python train.py --num_hidden_layers=12 --num_key_value_heads=4 --intermediate_size=1024 --norm="layernorm" --qk_norm=false --bias="all" --tie_word_embeddings=true --parallel_block=false --init="normal" --init_std_qkv=0.0429 --learning_rate=0.00114 --beta1=0.9
Each number is 500 + 25 x the weight over its row's rms, rounded and kept within 0 to 999. Layers, rows and columns count from 0. Numbers have three digits each. The size before them is the row's rms in percent of the matrix's.

# layer 7 attention value, 256x256, rms 0.0612, rows 138-191, columns 128-255
110:512541485476525570506500518486485497475482452512504550501498538525540515484490493495440478503473501484457501517465480470502483458515527518476458511500519484494514462509508423531482560503491465483439522486474486535529512506509504478489510476484506518503492481562485525473516522511506553517506480525498537511510499447494458508475519498463504490518522486566500489489495487474490505486477
109:523476519570470466530486521489480494476481512479481505469530482453514537493523493472533576494473491446492524505432486477462492503521477496498521477516517487527499484501504518562493521464502527508520529516452525532489484508499510575457483553490488479533422476525494529486518490509451509525496519478517511514529480534519493480514505471509514521472485525418502508480495489519458483515450
114:523483491531477483522476511466483457462538548522491475505515421497495495521522477530492524475486489506515489509494492523473492500512492473498525498516515511480471496496500486457473499483537490509486508535498481512490473476483549489506511492505508486439490524481499487514497495485478533469468499482518492481462507443544505467495491508525526506523502474481536519491532508510502535497480
101:450484496474469466487505503509513506499518511494497537497517518501505486483498544497527553500499463524500541483530505505535564514500510500462496475513471526503494489493443442536499459506505539492510455518511450507519495481479436492504520531465510493486532500523504465477493478492473512493495523504476463533514515509475497470475459515522491485536477499527478510511505517502518492535541
112:477492499458505503468509519497476487485551503499495521480493469526460494495577531505528538523505506524542511518501529471491495514470525500480498502488508457492521504493546498500462531526488531515493509486452486476492492515468476519512487492457539472520494492502495494497488512499475527515413497529478554512533483457465482578510444491492507526508493498467558548519492488483466501470542
115:499506512494474504505507552482510520491521521506571470518487522552514516490488520505454534509478517508460514517442480500496472480563497474482498473503527480517474479493501476510496522509522471426484529471543499488485504523484490504491490498448455494474484505510521549497496533513497478544525471492503529514475528542553499529522538495506544504477503528452531526483508471451556492491446
105:496550484498524479531461533517488494521513501515489522461492541538519426529489510490522520522473508465505501485533513466518522528463483495510486487498510474481526523526517497491553508499513492496503514489517474509506468484500473548478487488486491480512488505573512512487476503502533491506516491515516476513517499499478516501492479488455507476490490504500488547500500494540480536484481
107:517504488551465511444483458478487519492515497515484504530492438517523504497508496476408470467509476511481512494526449521530492471486514518473503518518538513473496485515510466506491497488469509500480463491570514488485485505518490482502484501489463478490483516505499470525515467507531490521494447520503548489488495482513506473485555516499489528523506506523494522491490531475500498540511
103:500518524518523475474491501515479503528523507506514514485489542518468499523486517521469552511495524533513478497477512506536484511547496488510471479473561486513478531491517576521483510548502542492485512505465490503468504500524525513501518540587510489521507501464493509534542512497526500541486466485517478475506492544475518521533527502507533499419469529499463520492501522496477501485469
111:526492477523481495528536513487465502460486463475518468516503526477471517518492499480481528491469520496485524491500507522536476474507496521516502538440532541499506493534487475508508508469518530489487500499451529507472522499508517489464481510505500518482498487486533499499569513527504514498505535490484505518507516506501485523501536502524505515493538508461470465449441465485490521533477
107:494507468504490486484503527521514511498450531480540531500523505484509488493523529468469494485511508496458524513511517515542485540486505492523459502566480496503473485490495501522498524515452520452527513491500505489497509511508545481502493523468533484493539501491497485513479516522432502536544469504489516503518515555521508552516531491544461519490507465465511512523513510489463487523558
122:508512484529535507520487504525509521493501489483477492489475503543513474510499517493487467482459511518466463490515450475497515526527479492510507489488540532457472505513520481491537542509516511522465535517545487525504514483525479508462510463537498488499508460527474513517559503512576510541468456506485515496484496476536498474463523512464511515510494503542484461491499484507498518465527
108:497511517492520494504489551490493503465511502480484499516459480498536501510493518518500506496524503486496498514492501504489466463504502513520501477522519490500497462522490514530531492460514516449520501514522506538530485533475493599480469502520462520529446501506494458510513470475455461483493558493497472519505471462511524498503495521476479482493483502496547477524502523508500522524496
116:540519533494494483549503496496487508500510518531481487501541511521506481479495508538516562505486474521509499501532496511445511491520487499474510506505506493478507549512495464461508487491508571512516501515499552487470458518456488508495508515466459502497528475494511463457522485500481472481467472540497515530493479496524519452493467511482476522548530508470502496494533526502546499490509
116:511485486528527489504485511497531459523479482480476445497496492507496502457515460493518514501519511513470502580518518479491522470554512531485461475502516505536496480497542496506521524469490457474496517490496515508528495497498486491511514506496513525529448481544486488486530496497456539490480458479492464485528453467501464515479481526477527539452484514533509553479491489491519480498455
108:513512536555503526494535469512481493479527482500505515530496483470533487477527458482516496498483492507530468503509496529497531533474508479518514529484502487498524555485484488492487482492484524495481505520529506501508522495514538500479463506506496512529527486453465516492535475518521505508502472554493554474526503491490525485491578498470490517514508499485508502509529535479467493547528
113:538500510462505515486509461496476490476506484497471457510492478462520497521480444537467482456541481527532465511525531505489464464465526515514490532492519503487501573516539460467501455543479495502521507506489509474501541475506537433504531479527507501510482475458481488542491503499516492502479549527492481504520547485496520486473537475422521498551529505535501487495517517496472493517482
104:534538534453533487523511519482468475488510487493518474497488469506487510494520446522458499522506512525506506527490481499480473504483501509494487496480519466512479502492518486480532499508513501434522485475499541543511534498500537562494510471477476531505533504507512484524546512505474536521504480513506506515487481492491526518515509529520491507475497512509506486494536518523490512496491
110:495490501533478500483494478496541499505508515517519492514539565482506536507490478507523557521561497535519515492486509535498512504538494507448497527530520507506499525542472536535498494528515485489514486504488473479482502492495527505435470533469504503490481484475476498504535491499531455469523514525528458481489488514515513459476491487483491503482530505496456462464506500532541517488493
110:515482485539496477527464516478509528512502532480529504466464505505502462526466547479470525506503516434445487490508509487529489475523492524496479467537522500473517494521512488493517521515479482465509485501518513498502466489512497519445472499525440491552476443500556487501468505508526507474515480509565502513470545545486495465483490539520515488482509521537502560499508491517515531481508
115:515456540455534491490507513496472486488494507485525483493491519502488538494488490501516483492489485550481498530452485482477504466461525519526525484526498511520506478482474510527484459532532471528453510492497475456513497497484542475530523510470485498504538512560528475464504502488474514537537497488524490523456489475457474530550497501536545482502498535458492467510501481495488466485481
103:497481504481506480503506533486533500513481509494514447523526479503496511510500521469564446484488519500524474507471535541526501494498540535528526512519455556488503474479471511492464492497479479540514472518490473476528519492521531415510516493527545514512521495456547465497492512491515506488490508504529460464504521478511497540473467532502479510510503484463495477561506504510456509520516
110:508545538489531512463529458515468539510405477521499496480494458502530532501471489485492520527445522528511518501474512501493457536467527524515503531541456495481495529482515505509501459463487522487485511485507508476453515521479545533529499514477494547483508543512481504535497483481505446543474466494441496508500523476528505462544492482516537496544522505496515504491519495483540491508481
104:504470489516465522505504501494513523487509542535491484529485495501518505518490477537451477490519485536506496513501510526496480483495522499507493544540498517489469501501509491522488451499556515518484506501508516503475508470463509488495515471514513479477442527501538458527500484487507505496483484497484521503494537493454507473467476512465472490523482534475517519518509535482490512480525
111:503490511483534485480510477519480504522502526497470505535537487526476455506497524478464461507477448524519493517499488505514508528494506475540516540482462507510529492501502499471496502501524499546426501508461448438498491476516530469531567472541548488508492515482499488518494512485484519528472524473519479481503512477498507521522427471514474516534475498473469480492493495487483497496492
108:528506488515498515513506525474486505481496519484509530501494484522494481510564543505483517477501557482449471457509457454518542489499489482510538495512518480493503514495522485490491515464463515501502506459467533526515509481450495535509489503513508420504520477473515514479474488501539519483500493505529523466509501487508496544467452537500512510477494526519481503505499475491513551466489
110:500518479480512519502506525508510512534510499516466466506549539509531520520443525474471485515475545472503482495478504531513507508485487523499499495504494489482485493489504560500493462501508446460573454536467481469502503511502512547499509508489456518502553517524487501545515501479510498477496523447471471495483503499525484512497477507479490491526510496473500490502526483520526504486498
108:488489520461490523489547492501483499516488486546489506525489518490487541493502467524470550525521493540552470516483515530527494440563534536495513503538480484527464493473496568505480484484487484454513495496474479520489533516526501459515531474493513525501443523488489471518519485520490506497502487496469457491548479511460513517499509490484511499460482498476466518499486510487532511505496
120:499527520490538521482489479479498507512517487494479523506502545519502492509496527511511467500506488494477508505509501469483531498521506488474492506530502527485510520505487449510517524519448482501493515484470507508502510491470450464482492498472564504528468447514514484488503482502506488474493469495524526507485485506486446477464555487495459535497514507555433521482428534502515558486528
113:495498509514450470471513497485498512481497485508477474502539492510530538470506534462545519516505480491533520493539500497524480492507468510465494483525520513505516537519485492535551487498510515484491490503510466556514505486507471515486442509464479509460488515507464501505501484489510553476482483504499569494506510481468473465457513478514502526535531499481506474486517503523491508479481
106:522472527514446487528525502487498496500491479498566449509520500511459488484496487497507546493529500513533495523498500505477472433469534503507479505474520493506476482477498519559484499527532473516486518502508503508462527520496457461524535548525488528498512507443499521527536507487490530528523474471484512472474502455493493494460542480520463482430501472482498511494489516470483473513472
106:474510534538493500477498472494519512548505525543495508520527496530524544470517524477465500495505452497500482512507485533537506540514489480499504497528476499446476471445526467441537545509461469490492502475517456506530475478528468508527519519468518501492526519494508495523511503490530487486469477497455457478493508547524479492494507527539447497537482515507432485513459521498500528471548
104:495486523492556517469512476478497510518484495539551542517476468454494528480507476522525470497499518486475482492483499518525526481504507513495505493539456509511504491471454476468493503498484426467545521445522470515523463528505490478459477467457497514495546529525528483488501528482485459510516492531523493547477479554424486511516509471501521502546517464537496484518506501511491493483578
113:510488509491492509490487506485513493499544537569496476504458516501520462496490486496477490478504494486513453535512511524523501531502492494514500480532492499473444474480542500498482502509503446475491483480492506468521469490504498522495523467507519495508462469484524487487519516505509504510534467506508477537479538499483496534502454509422473504538483499492504567522479504483497447518525
114:465521513522510504470492484493501491501511525500506500468513481454491487507497498477491552497507475519503521500534529506485507503514500524521455455465514489541452518517540544540542554509460500500486505503524526529493486466504509515518489553543507494480488527495488511457492520500532513516483466483492507508511504530528489501567530494491515493481482482467471501488489498528463499507465
112:484485512520520523504529533457526503509501483505525451537517506486498522504461469519534490513481545461515472501453498504524524461512474515494531520514473480505517526481482515468483469472513447464536486504467507468489502493504537524478509526491494501511545483488513531503493479506498487518517542443498436520488482522532516477510502505513522506511477525476556520518519527512525484490494
109:510504521522475535486544493485501543458524499494473498514480497464467510456535500483534471488506496480436513493476488509517487530486489477516506478478542518477497474506531480536531529492521479488474538540503444511517518491492482495516514496497478500483514489572537484492505505501484484520504534513492487474459487508503462523484498452526476482488471496475452469466496470516501497461566
112:461520544512483476457503503508515486497472524509493505496524475427496481505509503508576555527484449525527484515438480509496500534475491560493530491526521505543504506500485478487507448503527511507511528511448466477515526497466488518498502485470504483528510520562506474504492507488497448490499507480532486519523473532473487484544532474509536491453495508499485458492505477524520467472480
111:465506543541460485501528466441510486517467494514482493512510465471507562525479517531525481511502491499566510496494497538487541467465482530530523475508512502506505511503488509504482498526495483511552512491503498515492540550488511491506520547484513494481530524443496514486484508501549466447475544476504494478507507529476492461515499480528500497514456471472528530494517526531539473493462
101:499501527533492467470480526489505514503486605482514547512503454473512550504492502524542471505525496487460480487503496513542519544481468515490506517521495522461487491526471493519487496464483497503480480459495480502527503495449483493485525515471532468493470479515518480473477485500481470480461499495511509539495503502481495483493539509544457518471477546463493508481511510499488533462529
113:503510510501501508485494543512484468476500525502484492520513531484504495509483474490521555494504505501492490500505511524515493465466517487514487521464472493513475550496507571506498484473530546477495504477522484473502508499492506489526487519507513497471546546511490494489497517501552455483460468483397529495508505497466498498495494492507487522511514498481530549487480497545495493480453
112:501516511498503497506514476521529531543499510517510483475499506507525501530499479529428466492459515462516486479504491491458491493483488477490490505503537485500494527488525515520509574513514483508528531460489540508467513508472514464461497502481534477528541494504486467485540529521490489471517472484470550513501477530532458495526540487494475523479498504512443523507516533501475539477511
112:489490485501547520476509501502501466515524512509480498522524566517521471487482495478498503502502484493487539483497537508482489481557488475469516507497537502533539529529482496520521537523538509491485506497497492518517527450494470559446515515546490506522527497502503459470511485501551468475507508523473456501483460508474476470495520492478512489458531519551517481451510459530476502493468
108:538480478510516535485503518507530494501560454525475473493493562501483497503512486492541490515519538485486491489460515462491495478549474475516486507470553499495501506503501493473481541528496504508499489494522451561479499496497497526468471517515492477494506477453524510507527491527479519501517509531469492514501496494518483448455520466484536509498486482525552542490512499505540490524541
099:488528487492471519526502456491510458465528490522524461510516499522495499495504478536531548499545500530522533450551479521512535501512477479508496472511474499500486550517463521486546454530504500502457511504523499494488531475495512465507498508532475524454534481463486533526524481516507524477508496549482480504511496520451476475519517449458492490482494524486492521463490524519493478539523
108:507481477516478487516491465490507524513482500497512524504518466461493464474501488460518520512513497493509508473510501469449521506473516498520466515477474527508493497502473510553462506515466513490484449498547530476468478522496458426528492495535553531514538533460520526451487476489489515490526488509550504494483517521522458541523483499528456512466491487461528485508492509489481445524499
118:505539518459527458509536477517478497490492494522466473494462421553507490507516511528533506495469553560485463503470495485464483502461478495506522517485516507513496506472508540488487466496548527507467470493526514494511477510494523545550528508482505491514510505438465490515505523492474468512479537460504487459438521513545520542490508522471492491496466527472493484508519522502482472489506
097:458473521472512489533520509459546503513459495488544521514528528514504501497496465529528497523496544477495498449433478471473507492475520481489502504482490523506503510497500533502482492533538481497527481504512497447434498475481464464500499504547502493503525499475525521474466505509542475504473509501495472541513477491531516488528503508473521507508471537479521464472478481478554498443501
114:515518514535483482515489483487523537459501502495483487492485508463494556496503501501447511497461531454497511492519500460479500440536463518504484458476549483509494501541520449523527512469459495466511509499510538528458493513518508524479488532486502483486495478468500517502477508497501488523517511470532513506497500506559498483456492535514475507494522504508509494545527497497572510525470
110:447508504489500544512467490507539506497478489500476492525493509514578468526510531505476551496486479477555471506490478449482490496476490506484555515495457509485508534512511483529460480519510547519513496504473488470500488511474485485520519523511487472503454482543524495498486491499534473516525519477541475516532532487530515470540479486448494477488497472521494528490525501525528479527483
102:448531538505504515474514481493488501550538517495478467524538479489518476487503542506488477479528506485502504517516487482507498507492489517478476472460508455528501510492512550502519541521471508491539492511532531492508484496498510513497498483512526502518520454491507507512492506538519444488481495503496470492490498485477529517534470466516486494487512475467511563482512535540511507527513
109:501500466551507534524490551509498476474515520545517519478509508485514447501551522514493488502499481494481468529514457516500489487466521513527479497498499491482464510501530480514502538536528507474483507460473519498474527483499483506521448513534477487508508497477524502463490501501531502516503463490500513498555490485453512483467512561512526508461504450528510515512473448501464503537425
108:511482500505459454522473522511494540498478460464474480493508489495513516462476567477541512497480448499524495484468509482497465515463474526511487513497528506509508472529496466515463522516463518498491489539533499528427496529508482519511470510516474502514473522482478488531442472504508533528486486469517536504505516474520505499488500511519475487529490481479520502499534535476524500531503
115:481512525512485497458514457479505485527515524524480477488531489500507490470464497488525503501505559510494496525488528559537550503507511514539484507495468488503486461467500532456487517453490504479557476487560459488469487487484512514488484482484501490522530495507486526558488503512500493487480458520495508523483517499475496430462506516507525509537524501443501568534514514498525497474539
# layer 7 attention output (transposed), 256x256, rms 0.0565, rows 138-191, columns 128-255
112:499506534495554493486480505483466482472492478535500484534518514498518523524490472501494480516509513520515487491455476478502536503507503473517502504520511470467450498516499531500431535522531480496484488454500464483519513503449522466513509511499505517492528463471552517505515502499508538503496526514519460530500479504484524520519513465513468551507488499500497524471508452491503517492494
117:500476490532501525486487481499481478481503472484504504473506509483513495504446531509485446471480504499513504468494522484482442459502419518514502470541531528486534481527490494518513495467513528503513516463495508518517512424474493527528492519521518524520478510540486459513488542496491520486474504473561483498533493498561545479501489505537511460482491523437518495454494463495496520516556
118:462476510523494514471456540494470528502483518489479470486523496498508555546487484537471494487471504501463504513495511475475466458513463488522509455490535496469533501495532513526545490511522490503493493511491496504485500522458478516504514526503494520443505509464496509481483535524452470468486477507525541494516521467533531473474507506506525493495551541496496468513514498513468436506496
103:516484483515463463521475508488542500510504501488465536476524491495465475496495459474510532531457506523466505501469466473504535476476487554508538506519487551508486495499534480533512515489457507499475519489514473512499492484514523471488511490440541509541487551481506468510474544521458478471516543528433488478526493499474505495504484473479496521441539478511443509530567510515517485503525
118:491489513488551504469488512462460498509543488492500489496532504528521530507508449518500540542483512543503513447505464458500493544554478474510488511477566487533508464494542531487499505510488569492465477510524472555544476474510477521551516524506544473502532505499529503453494517505459539452478532516449539544531487496488481501507511496528453515504520503506499502500492482494530506481551
115:524509514507508513480517481530498483524492546492517477508459493465499527463467517543495527484482534492530517497456464523480522543488486462485497475531533523499439511491522478521494492471484519499515537499502516447514464490436522515516508513490488490458548536491498485471502535498529496502470542502548505549521503537494491499455460474547499467496479498516459496443470489449492540512477
111:486470497488489450480477524455512482507506454478468496451461472526506464484474497482502552536482479546537503462492494492502525526527510488499524472519541471491516499509493531475497534501507479456459501522477505492483512474530494530493498452498518448502479477487538551492455522509517513473493523530471507469517442486474482474523484541494513507473524464499513471523536555503509528463492
118:512541524509511542494496481517516528469504518519480463482539426450522533532524477505508482480558500510471502517500522506472497552449527554506506542535478489541522507482544486499482501512528539484483455524513521456524459502500465505469490538496481504533522525515514484519527450522546494508504453469520554516515467497507484495479505481490489511473508525506493517479470492525481485469507
106:498525491529506536503542508498508499545513509447510518482478503518515449485496491471510506494537501455507476506490573527485477474458519484497538503482481455493468504496508467495546504517517505469509520537512507494529487503494509529526524522563460509473514509526478492488506520488548494514456521430495529509500489507497504489492509472505478480480513503529473465489492482437506525489524
117:504466527508523487530503486521555498455492482489501527512543536464521501508511502484484467478491510487526509485526553516463521481497481548505508494502464536472485493540508470464494500509498496508509506459474520487534544473466465452492445477531540512503471495508483486518517523506459508550492498477508479494476512476517551494531545492489503475525488536511517503463519466558488483501501
116:545526492506497519501506450516523464497507460519528526509486490461490514542525489484504486489537506501472513521481500505505492521451531478457528508458453505507494483465508513508500483484488501481537511468516476490546456482532515510532453442506510486573542492494518484510508511502481560466512462510472524530511475538487514528483481511544470489512502447465480519502513480507501511504514
124:454504476495478515492500550474475543477493495498452536468487476544513501502488498501491475525491520510537485464499468460514561502500482502503543513543518477486483519509510460545481523538520499479515515536454504459524503476460526503453499469499488529487522440512494518455474511501525476514512504483522485489522483473521508501487532512469518518525499539510514487501501516505477506466461
117:527526485522442525516455521464470503511528464520504468484476461501505522481530533524473438454469516470533492520456489472512485492465465492528493499489537454553532484521513479543525477478518504530531469543493500496501541537521459531517500527503503503502477491504506498524480525495507496461485500542564517473520478511488453502488469493503475486462514465503495533512490492516499494504546
121:485475500527517488495459502539491508487518516519516504514528510480456505472485494549481570461459504493463506489477473502511502492542470552530500480504521535504512499501534474500500476484478553533496484471509528538510468483486492518510455510480507504515491495490512523508480555488441452459516479510487503527549526499506479525552491452476499482512512498493500487531513539509533486506473
120:468490478513537508513547516501482476497535529518510494513480465503508497526467495499505488519514493485511505492511522503518520475486481541499479493540504506512524496495490500520451529481482479442517471471505494512497511455486517520477513534493495493517477542504501491521525524504521510526486517504545494514458519499485455512440514497456489601470453501515519504458461471492506480510487
123:492543494487500546505536531530503499526507495530500497506490475456484511553514500510514487492536470496510502489523513501521529519478507529504489518464470474490523479493470467510509528493511505509532488508489475516535518531563511508433467523507467533513580489495498469483519496521509505524509495439520559529495519501528493508529542497462507482545504534520529466483491522492489485534519
123:502495537501566527509504492500501498480491485542490475523493514512531508539525467506499481473551494508517507537561541501509486506497517533520505500472455462508544519503504477492498465533536492537512464483495492526511530489540485531459490480522500499458519477510518494510499441519524503525529424500462509488490565458476497478545555477487452498518527526495531480502481487553491464531506
113:513529512486473511478479491489457490531536500484519446519510481481483491469535505522474525447510519468487523500495482505487479509482520510524494483497559447505467473502506484462486504484474506480496490485503499540522526576497503499530535557511502490514559492527509511497526523499487507486458482483556561527478530526467459522490472489491465489495482458524463505521465510487503498522518
112:489511474495499539482473498487490513475490491477527525474487535514440465484476533529518543515528473546470487519522550524508470446496494515509530495522501539492522504511475506506530489438517490557550510533505499484488494463483509487468483514489470495533462488483476475488469455500535501488495471509487465488529461513501513493499524483515479498462578535461495521515490472524491494505513
116:514521511520490518485491495507546478529489509520480469464487478504506517496450505493459503485536501521514496490469544545503511497519501493468480474488510523502481525474457486485520526515489509504507522530494496457457499472487522511510456474513473513473461494525515474542476492500525528498466499533515500513549461515479530526466465482508518474434528514537526497494490514507481509528444
120:502494516473465469501523550465487528508475531467490521526522538524505496466513534438485489486483533553515509527492456500505509490519473484524497571508532504481489493496507478506499470476492471524487523490516483520495486519496508471503530495479586538497504524497476496479501513507493516538507507507508473537459529476483525510462525494485494493517506494492489495505508487484518511491496
111:473543482477492515527537530450526505519493492479475470496476509490501550558552483471468438546571502487524494499524484460524489470514515509480501512477451541474528515467512503517510479502513504523544490524497476462486505513526510443473462460492519547519483511481478480516496450517504532521532477503519486510488502462477525513479521529466492485509525524485523498505494486489494459521504
123:513539548480462490509515442499519503505474529508490480530530488430529543446525483503513524475490488475485450508486484521519477491505536535488512562507481482488500461468490492480490477484538505539484496499531522520485489543531485524515488508528532482468528518515496525501547510532502504497494486474456535484490484525524512455539530510542470471522476515502495505487498536497510491451507
109:522507511550507497523481525498476513476477549486471495492496479487511519487463469548509472500521512527487473489517550484492508502522477518537504525526491499478505485516557464545544492532519495555532515559493500485459458485495488499528510471474500537502485470476505506496487477525504513494523475549492510543501565481500485496483499495477471504449519513468521526522464471511478459495516
115:469476503488494448513513523483479508484496530494467488519539505488529477528503469460507520487495492537474483467509479455468474516514496494518487537518472501468531510515505505504480494531532483486448495515489494498501495448518513485522529462532533518468486487494486551482483536479475496515514495492468455481454540445502522473532512513493512521526490529487519491509547509525489487482559
115:466533531531538525493494526522479507460498457535514471540538510535496526506520507508498466547503492496511525480440486511488485507519491447462493488513557505467502544536515496500504516494532541506503511493481497460483504512430473453516468465542448537506496502556476512477524497518473487456486505483545485541534495471563519480491503502531511521493483510529548510495514481525493544469463
120:481475499501508475509494453472505532510477462511482502504452508496485578467560579474515520504478504541521474477467494540536473476519491517490488493518483498491543506543510484459488455489522517492498480542474505486490538524527522497506487501482510460497506506481496539499502521490519502497513446521515491445489460527474514495508478498531489456514528494494493551504486541525484483448491
115:533511509523531488525518499505509486509507509461534467514483532451488528471503467492555498518548539484481481522530525495548462461436517530482473489514439503487501481517526489530500533490538542480528458504495522536524495477464475472500562521506495525493517534483462539556494481477517527485503507468454503530469508524459448508536475502495466497478498517489470530505487477480540499522523
130:512527503469513502492478496530495472488518475548500525505556521495490504539440461530512493501537500496483481494479513481483525483536525518512462506500517524508447467474501482514474548528480476497494537503494432511509535493480471477492502467477500521521484485507497514497533484483489508514480496523511505535519498534476494535497508508471511553450492542526526530448528505491503514532483
123:483516503484468514466476473511513521471495448475478501468507478500485528488495487488509525523496496541514474471498474472531493460508445540520527485524524480511521454542509529469512513444495528489522511499481468492552523461534466508486476548509525474543513517491508481540506504560529522465462505467487499481522475470542518469492495579509467502497563508478473531500483505538502474494548
118:506509480492474490477572481523464507498485487455504547481495525540508461469494490469490508558571492501489502480544520499487494472505492504507521505494484517470495494492530499505480488513463498526501561460519492515474525483487497478489509531519517541517523495499483496477529498534503487535523489439462476479467520478506527508467521491487467498543502539514492518515440529464497490520500
108:523554474530483472499481466499496524537531543482474494481519481483490538503511506495516477538530536517476498507473454497511505493520492523454471502525509484464466492472504490548472503483469493464520532508507501493484491540494504500508535489482430522484523490498506486476519471478493485527496470524499528442476485508491461490477510523489510487499485488540464509500544478478473524472490
114:534556499457462509490495490523541488553475491495533501503500514466470513459518523523514471512483508528480491532502455495511530503477510491467479528521498515494472480463456519481512496453443482521505498491498496517515478570488559474486501493447462490540532515464469477495495444524485558521495519519509506536488486557488480529485511513507502502487479464484501501526527499501500523500485
119:513539516511498484532499498526493520549561564505511462474444476506529525506512457506489476490522489520492511506497530530526485534494505517455491501534498501489509517512535473517506540530530516452503480535476516504479443518484531503508521492433455485483506532505493513533512487486548524507558486554536539536501512509462454540449487513461459458475490469502492515500499481472495494476454
119:462491497529460506498496535501496490521516516489515487501481517501521434535460430456511514482525513497489485524475548494482511511498465489496524473472506446553460486511501494523459505505458544462520547476561512511520476487520507525481501531514500494510484544521504490519512515441537477520468514475497519482505526481519481501528516490488475527515493464508471462475552486466512511487522
120:504496456523490533517528481500507528548484485513475476502424521526516545478537552522511454502470470454523475471574486524500477441506472498461536504502462544474527499482463516494517483441522475547529509500461501518514509543517516497452465529494487502466504510498498461493494497534509538530467494523528462484472512537507515483482545483549528475497508519473500498485484505482510486481475
113:475527499504453507453489486511474520476486481495476533497539495509493491431485498530511470537487501602498508481479477469518478523527472443467503493545548505443496500506511463544492515505470489488491515520491490505538502467451486473499543468493501518505507441478451463471523469476510478493504477466515425477513476465492492493497510528510497479530507502479528532460492497485455517488529
117:495526515502492506481443510498509484495470457474536520553531509482447489491493527503501525518516504554488504496466475501469505486496494506505489518523549532504500486501448504491517462472473508507472490489513503526471566498536495524471502514494532496547481500479495471485516490491505485514426496509504456513523482528507488459561485497521485519509503538477466442485559501499541520477511
112:461520497515494494473536489526524519524475509479502504487515536485519503487503512534521496541505507461499491493518473511537466463493484530504522497485514520548481503502492478467514442466453507532529544513504471497467526541484480529482506566488471529508515502481458462490517461563489445508453518446517467481516519480538525485523522522478494487518514479467484490516507544502470480490505
103:529492519517449498488492516510512501482520512519528531478528474512497536476495528533489473523495500534504499512482523478491482504515507537460472534533494554513494453465522454514531489425496462512526479485518455488484520508516515501477490494498543539499467490520483490472503472523458484499493482518510511462545488494537511482472499506514521485444483540469492531497524449526496506490477
114:490476523544484484500493511494469514496477507498533526506491500502480477487510499483517525525528486508511453495503556525468498517535509519477530502488504482519535496511569515480485468471504527528534463476540510477468490496536523506504479512549524489494494521481511542489540515525509445505513495519450535490509495490484496466567530501516454540529512483507488517499483527507511480419489
122:512520516478503465468496490548503481516544506504496556555550524478486548489500541494496477485512524456511472528507541503500533484558492491536484484511480454494429489528506468479517488490504520474511558495512456522518507524462494532526483483532484467509537444488492509497514493507457494534500476451515548544484512533521471512511513558498521495499491490498518486472489496486504506477498
112:481484450503516517501494505479512456459484478462516534467488496522480414502489489527521512497521485503538501474500531510448540532515524492523537510517507472518495539552494511493495484509521496487547482486520489485497484455495555499453531533530499508483476481462479463488466484477547468538484531512465436490489478518458484481518537462503507557507507495529542444484486486522489534485483
109:430512461503534531457540492532503491539472500487506514462457519523521500547469513549467474538458484507507495488500511498499525504553466456509523442452513482468474480517446540478503540516490465494511505504490506541503483492460557489517494524502452514464554481457500465493477533524499527516499541522498491495506501527478481501460487509501491470521492493517527531482480528470477519509482
105:499512476512477482504484479522548512499523521497516524469496547527432446495451462524536551511505431513481495501494565530504498501455517525484552466464465514522523511556560504512517500518495529480497527476514510506529473521505503502444518540474479514502511512505483472481501500497521469487492514486459509495513553492464460513540540485468470487493541473539457491529499551507491482508498
116:494506459465496514521557522500503505492514507504517508515488521540478502527533504473532523525511476521483507521491536509486514501480480481487503518458459529522544521474537519519457495497483517530484485506571514488502457492527469493474450539511491510541454527509470459506540476456496449514545468491487477482514482465511524543486510494491497513536475473508514488490512489464525480507497
125:436525510494502518521523497490475502503496542486466488496469465501519515484550512508475530508523504501513515514521491491462461523534513505527490502502519504478507507457522490482491477497515478521491522543513492552519549546533514519517529498501513496438545500495470496455510546479479494483502488471505502480480539469519499482454471536521462469535439479526498483528487500476539460491485
105:501473493466509512511543553457507535514492499505496500525528502532506527484493529532499493490461517479532456489475492483484531525522489472480529516492527556495478512512520481497468482504480525541537524493527495470458495510425517465449491509495474490479480482483492500448471457516502471493501563545456483472525501519540502496496537509554529487508485548474517506500513470486528494514475
118:492475507511544478493482472527519506464513485505514515494489507485539561472524528510473463488477485430536557534485486547514507449514442524536518451523491480489461515493472473500475506464499491499491493465468506479500505493470479526493487503504468499481484537521520457504496553506459498522476500461556484463524497469563533487484497481531505510509481499485485493488510499503514521511447
118:510496486521533510508488467512497520444497512514480469518502516524530499546474513520483512502473495460531490475501511501460491487497475524515507510520474524537530517515483517512500473515559493535475475530484496486481511481507468509488488517465487456503457492490514518486468525474501484483483522546494462525536501536478513497539525488507511504445521523497487510502537537531553512440499
106:498518487530511542485519469534505535510512512533511509512452491494526504515522504529487499464499462453464488549508521504482492531483521496486515519516516516589496524487505477466515469485495472467554480526510514522540497500532514535475459531511509457527505500524512476482510534507496453482499473476482529501529472506486485520522474461514498504476532468517514490517496538488540481472530
111:510490517527495517516489532473440490501498491474496445490493527512519527536493486464518462535558498465530494483479498529467510493493504483464486484447561434480518536530525522537509550539499503495499495550506484464448531554500471483530509533525472522529523458510537493512509502493511466509471535518511536494535497509490515502517497507488508512491518499505510487473490488478474527517513
118:497498490494488534473529498484484519499483469514463495485485462507542528508510511451480507485521525520486509486473445489511477487501493506536491492489525510498503479466494491509487499507484533520491498529505486466500529439543472524526446535522525517531491487526540495542517521488553513455494491480495486463539475498510545504473446499529491458525495579471508514488456515463513502549537
119:445523487511455474450517491516497496570498504518491507461453471473521532492494476516485507509517496517447477478511493520531492516565496529467492515490533499493465472454483493483471492495438501540515507498494485533490511498509585509496467498502508505513504531473545501498513502539497535438517462515482536498549488529501446504477489510522485483503506505488511522528475570456503500495492
# layer 7 attention query, 256x256, rms 0.0578, rows 192, columns 128-255
086:494468525469533474532526481521526477519484492527503524489473494551521492530478505487465499515503545559476458551529495493484525536501507501475444464487510493508525474529457489519487489544502553471481527469518479538543456506527473531501472535503500517550495525479539483469508533506458518507497438517487484538500478518513484484459556474493453515527486511490514505506496520482519510504483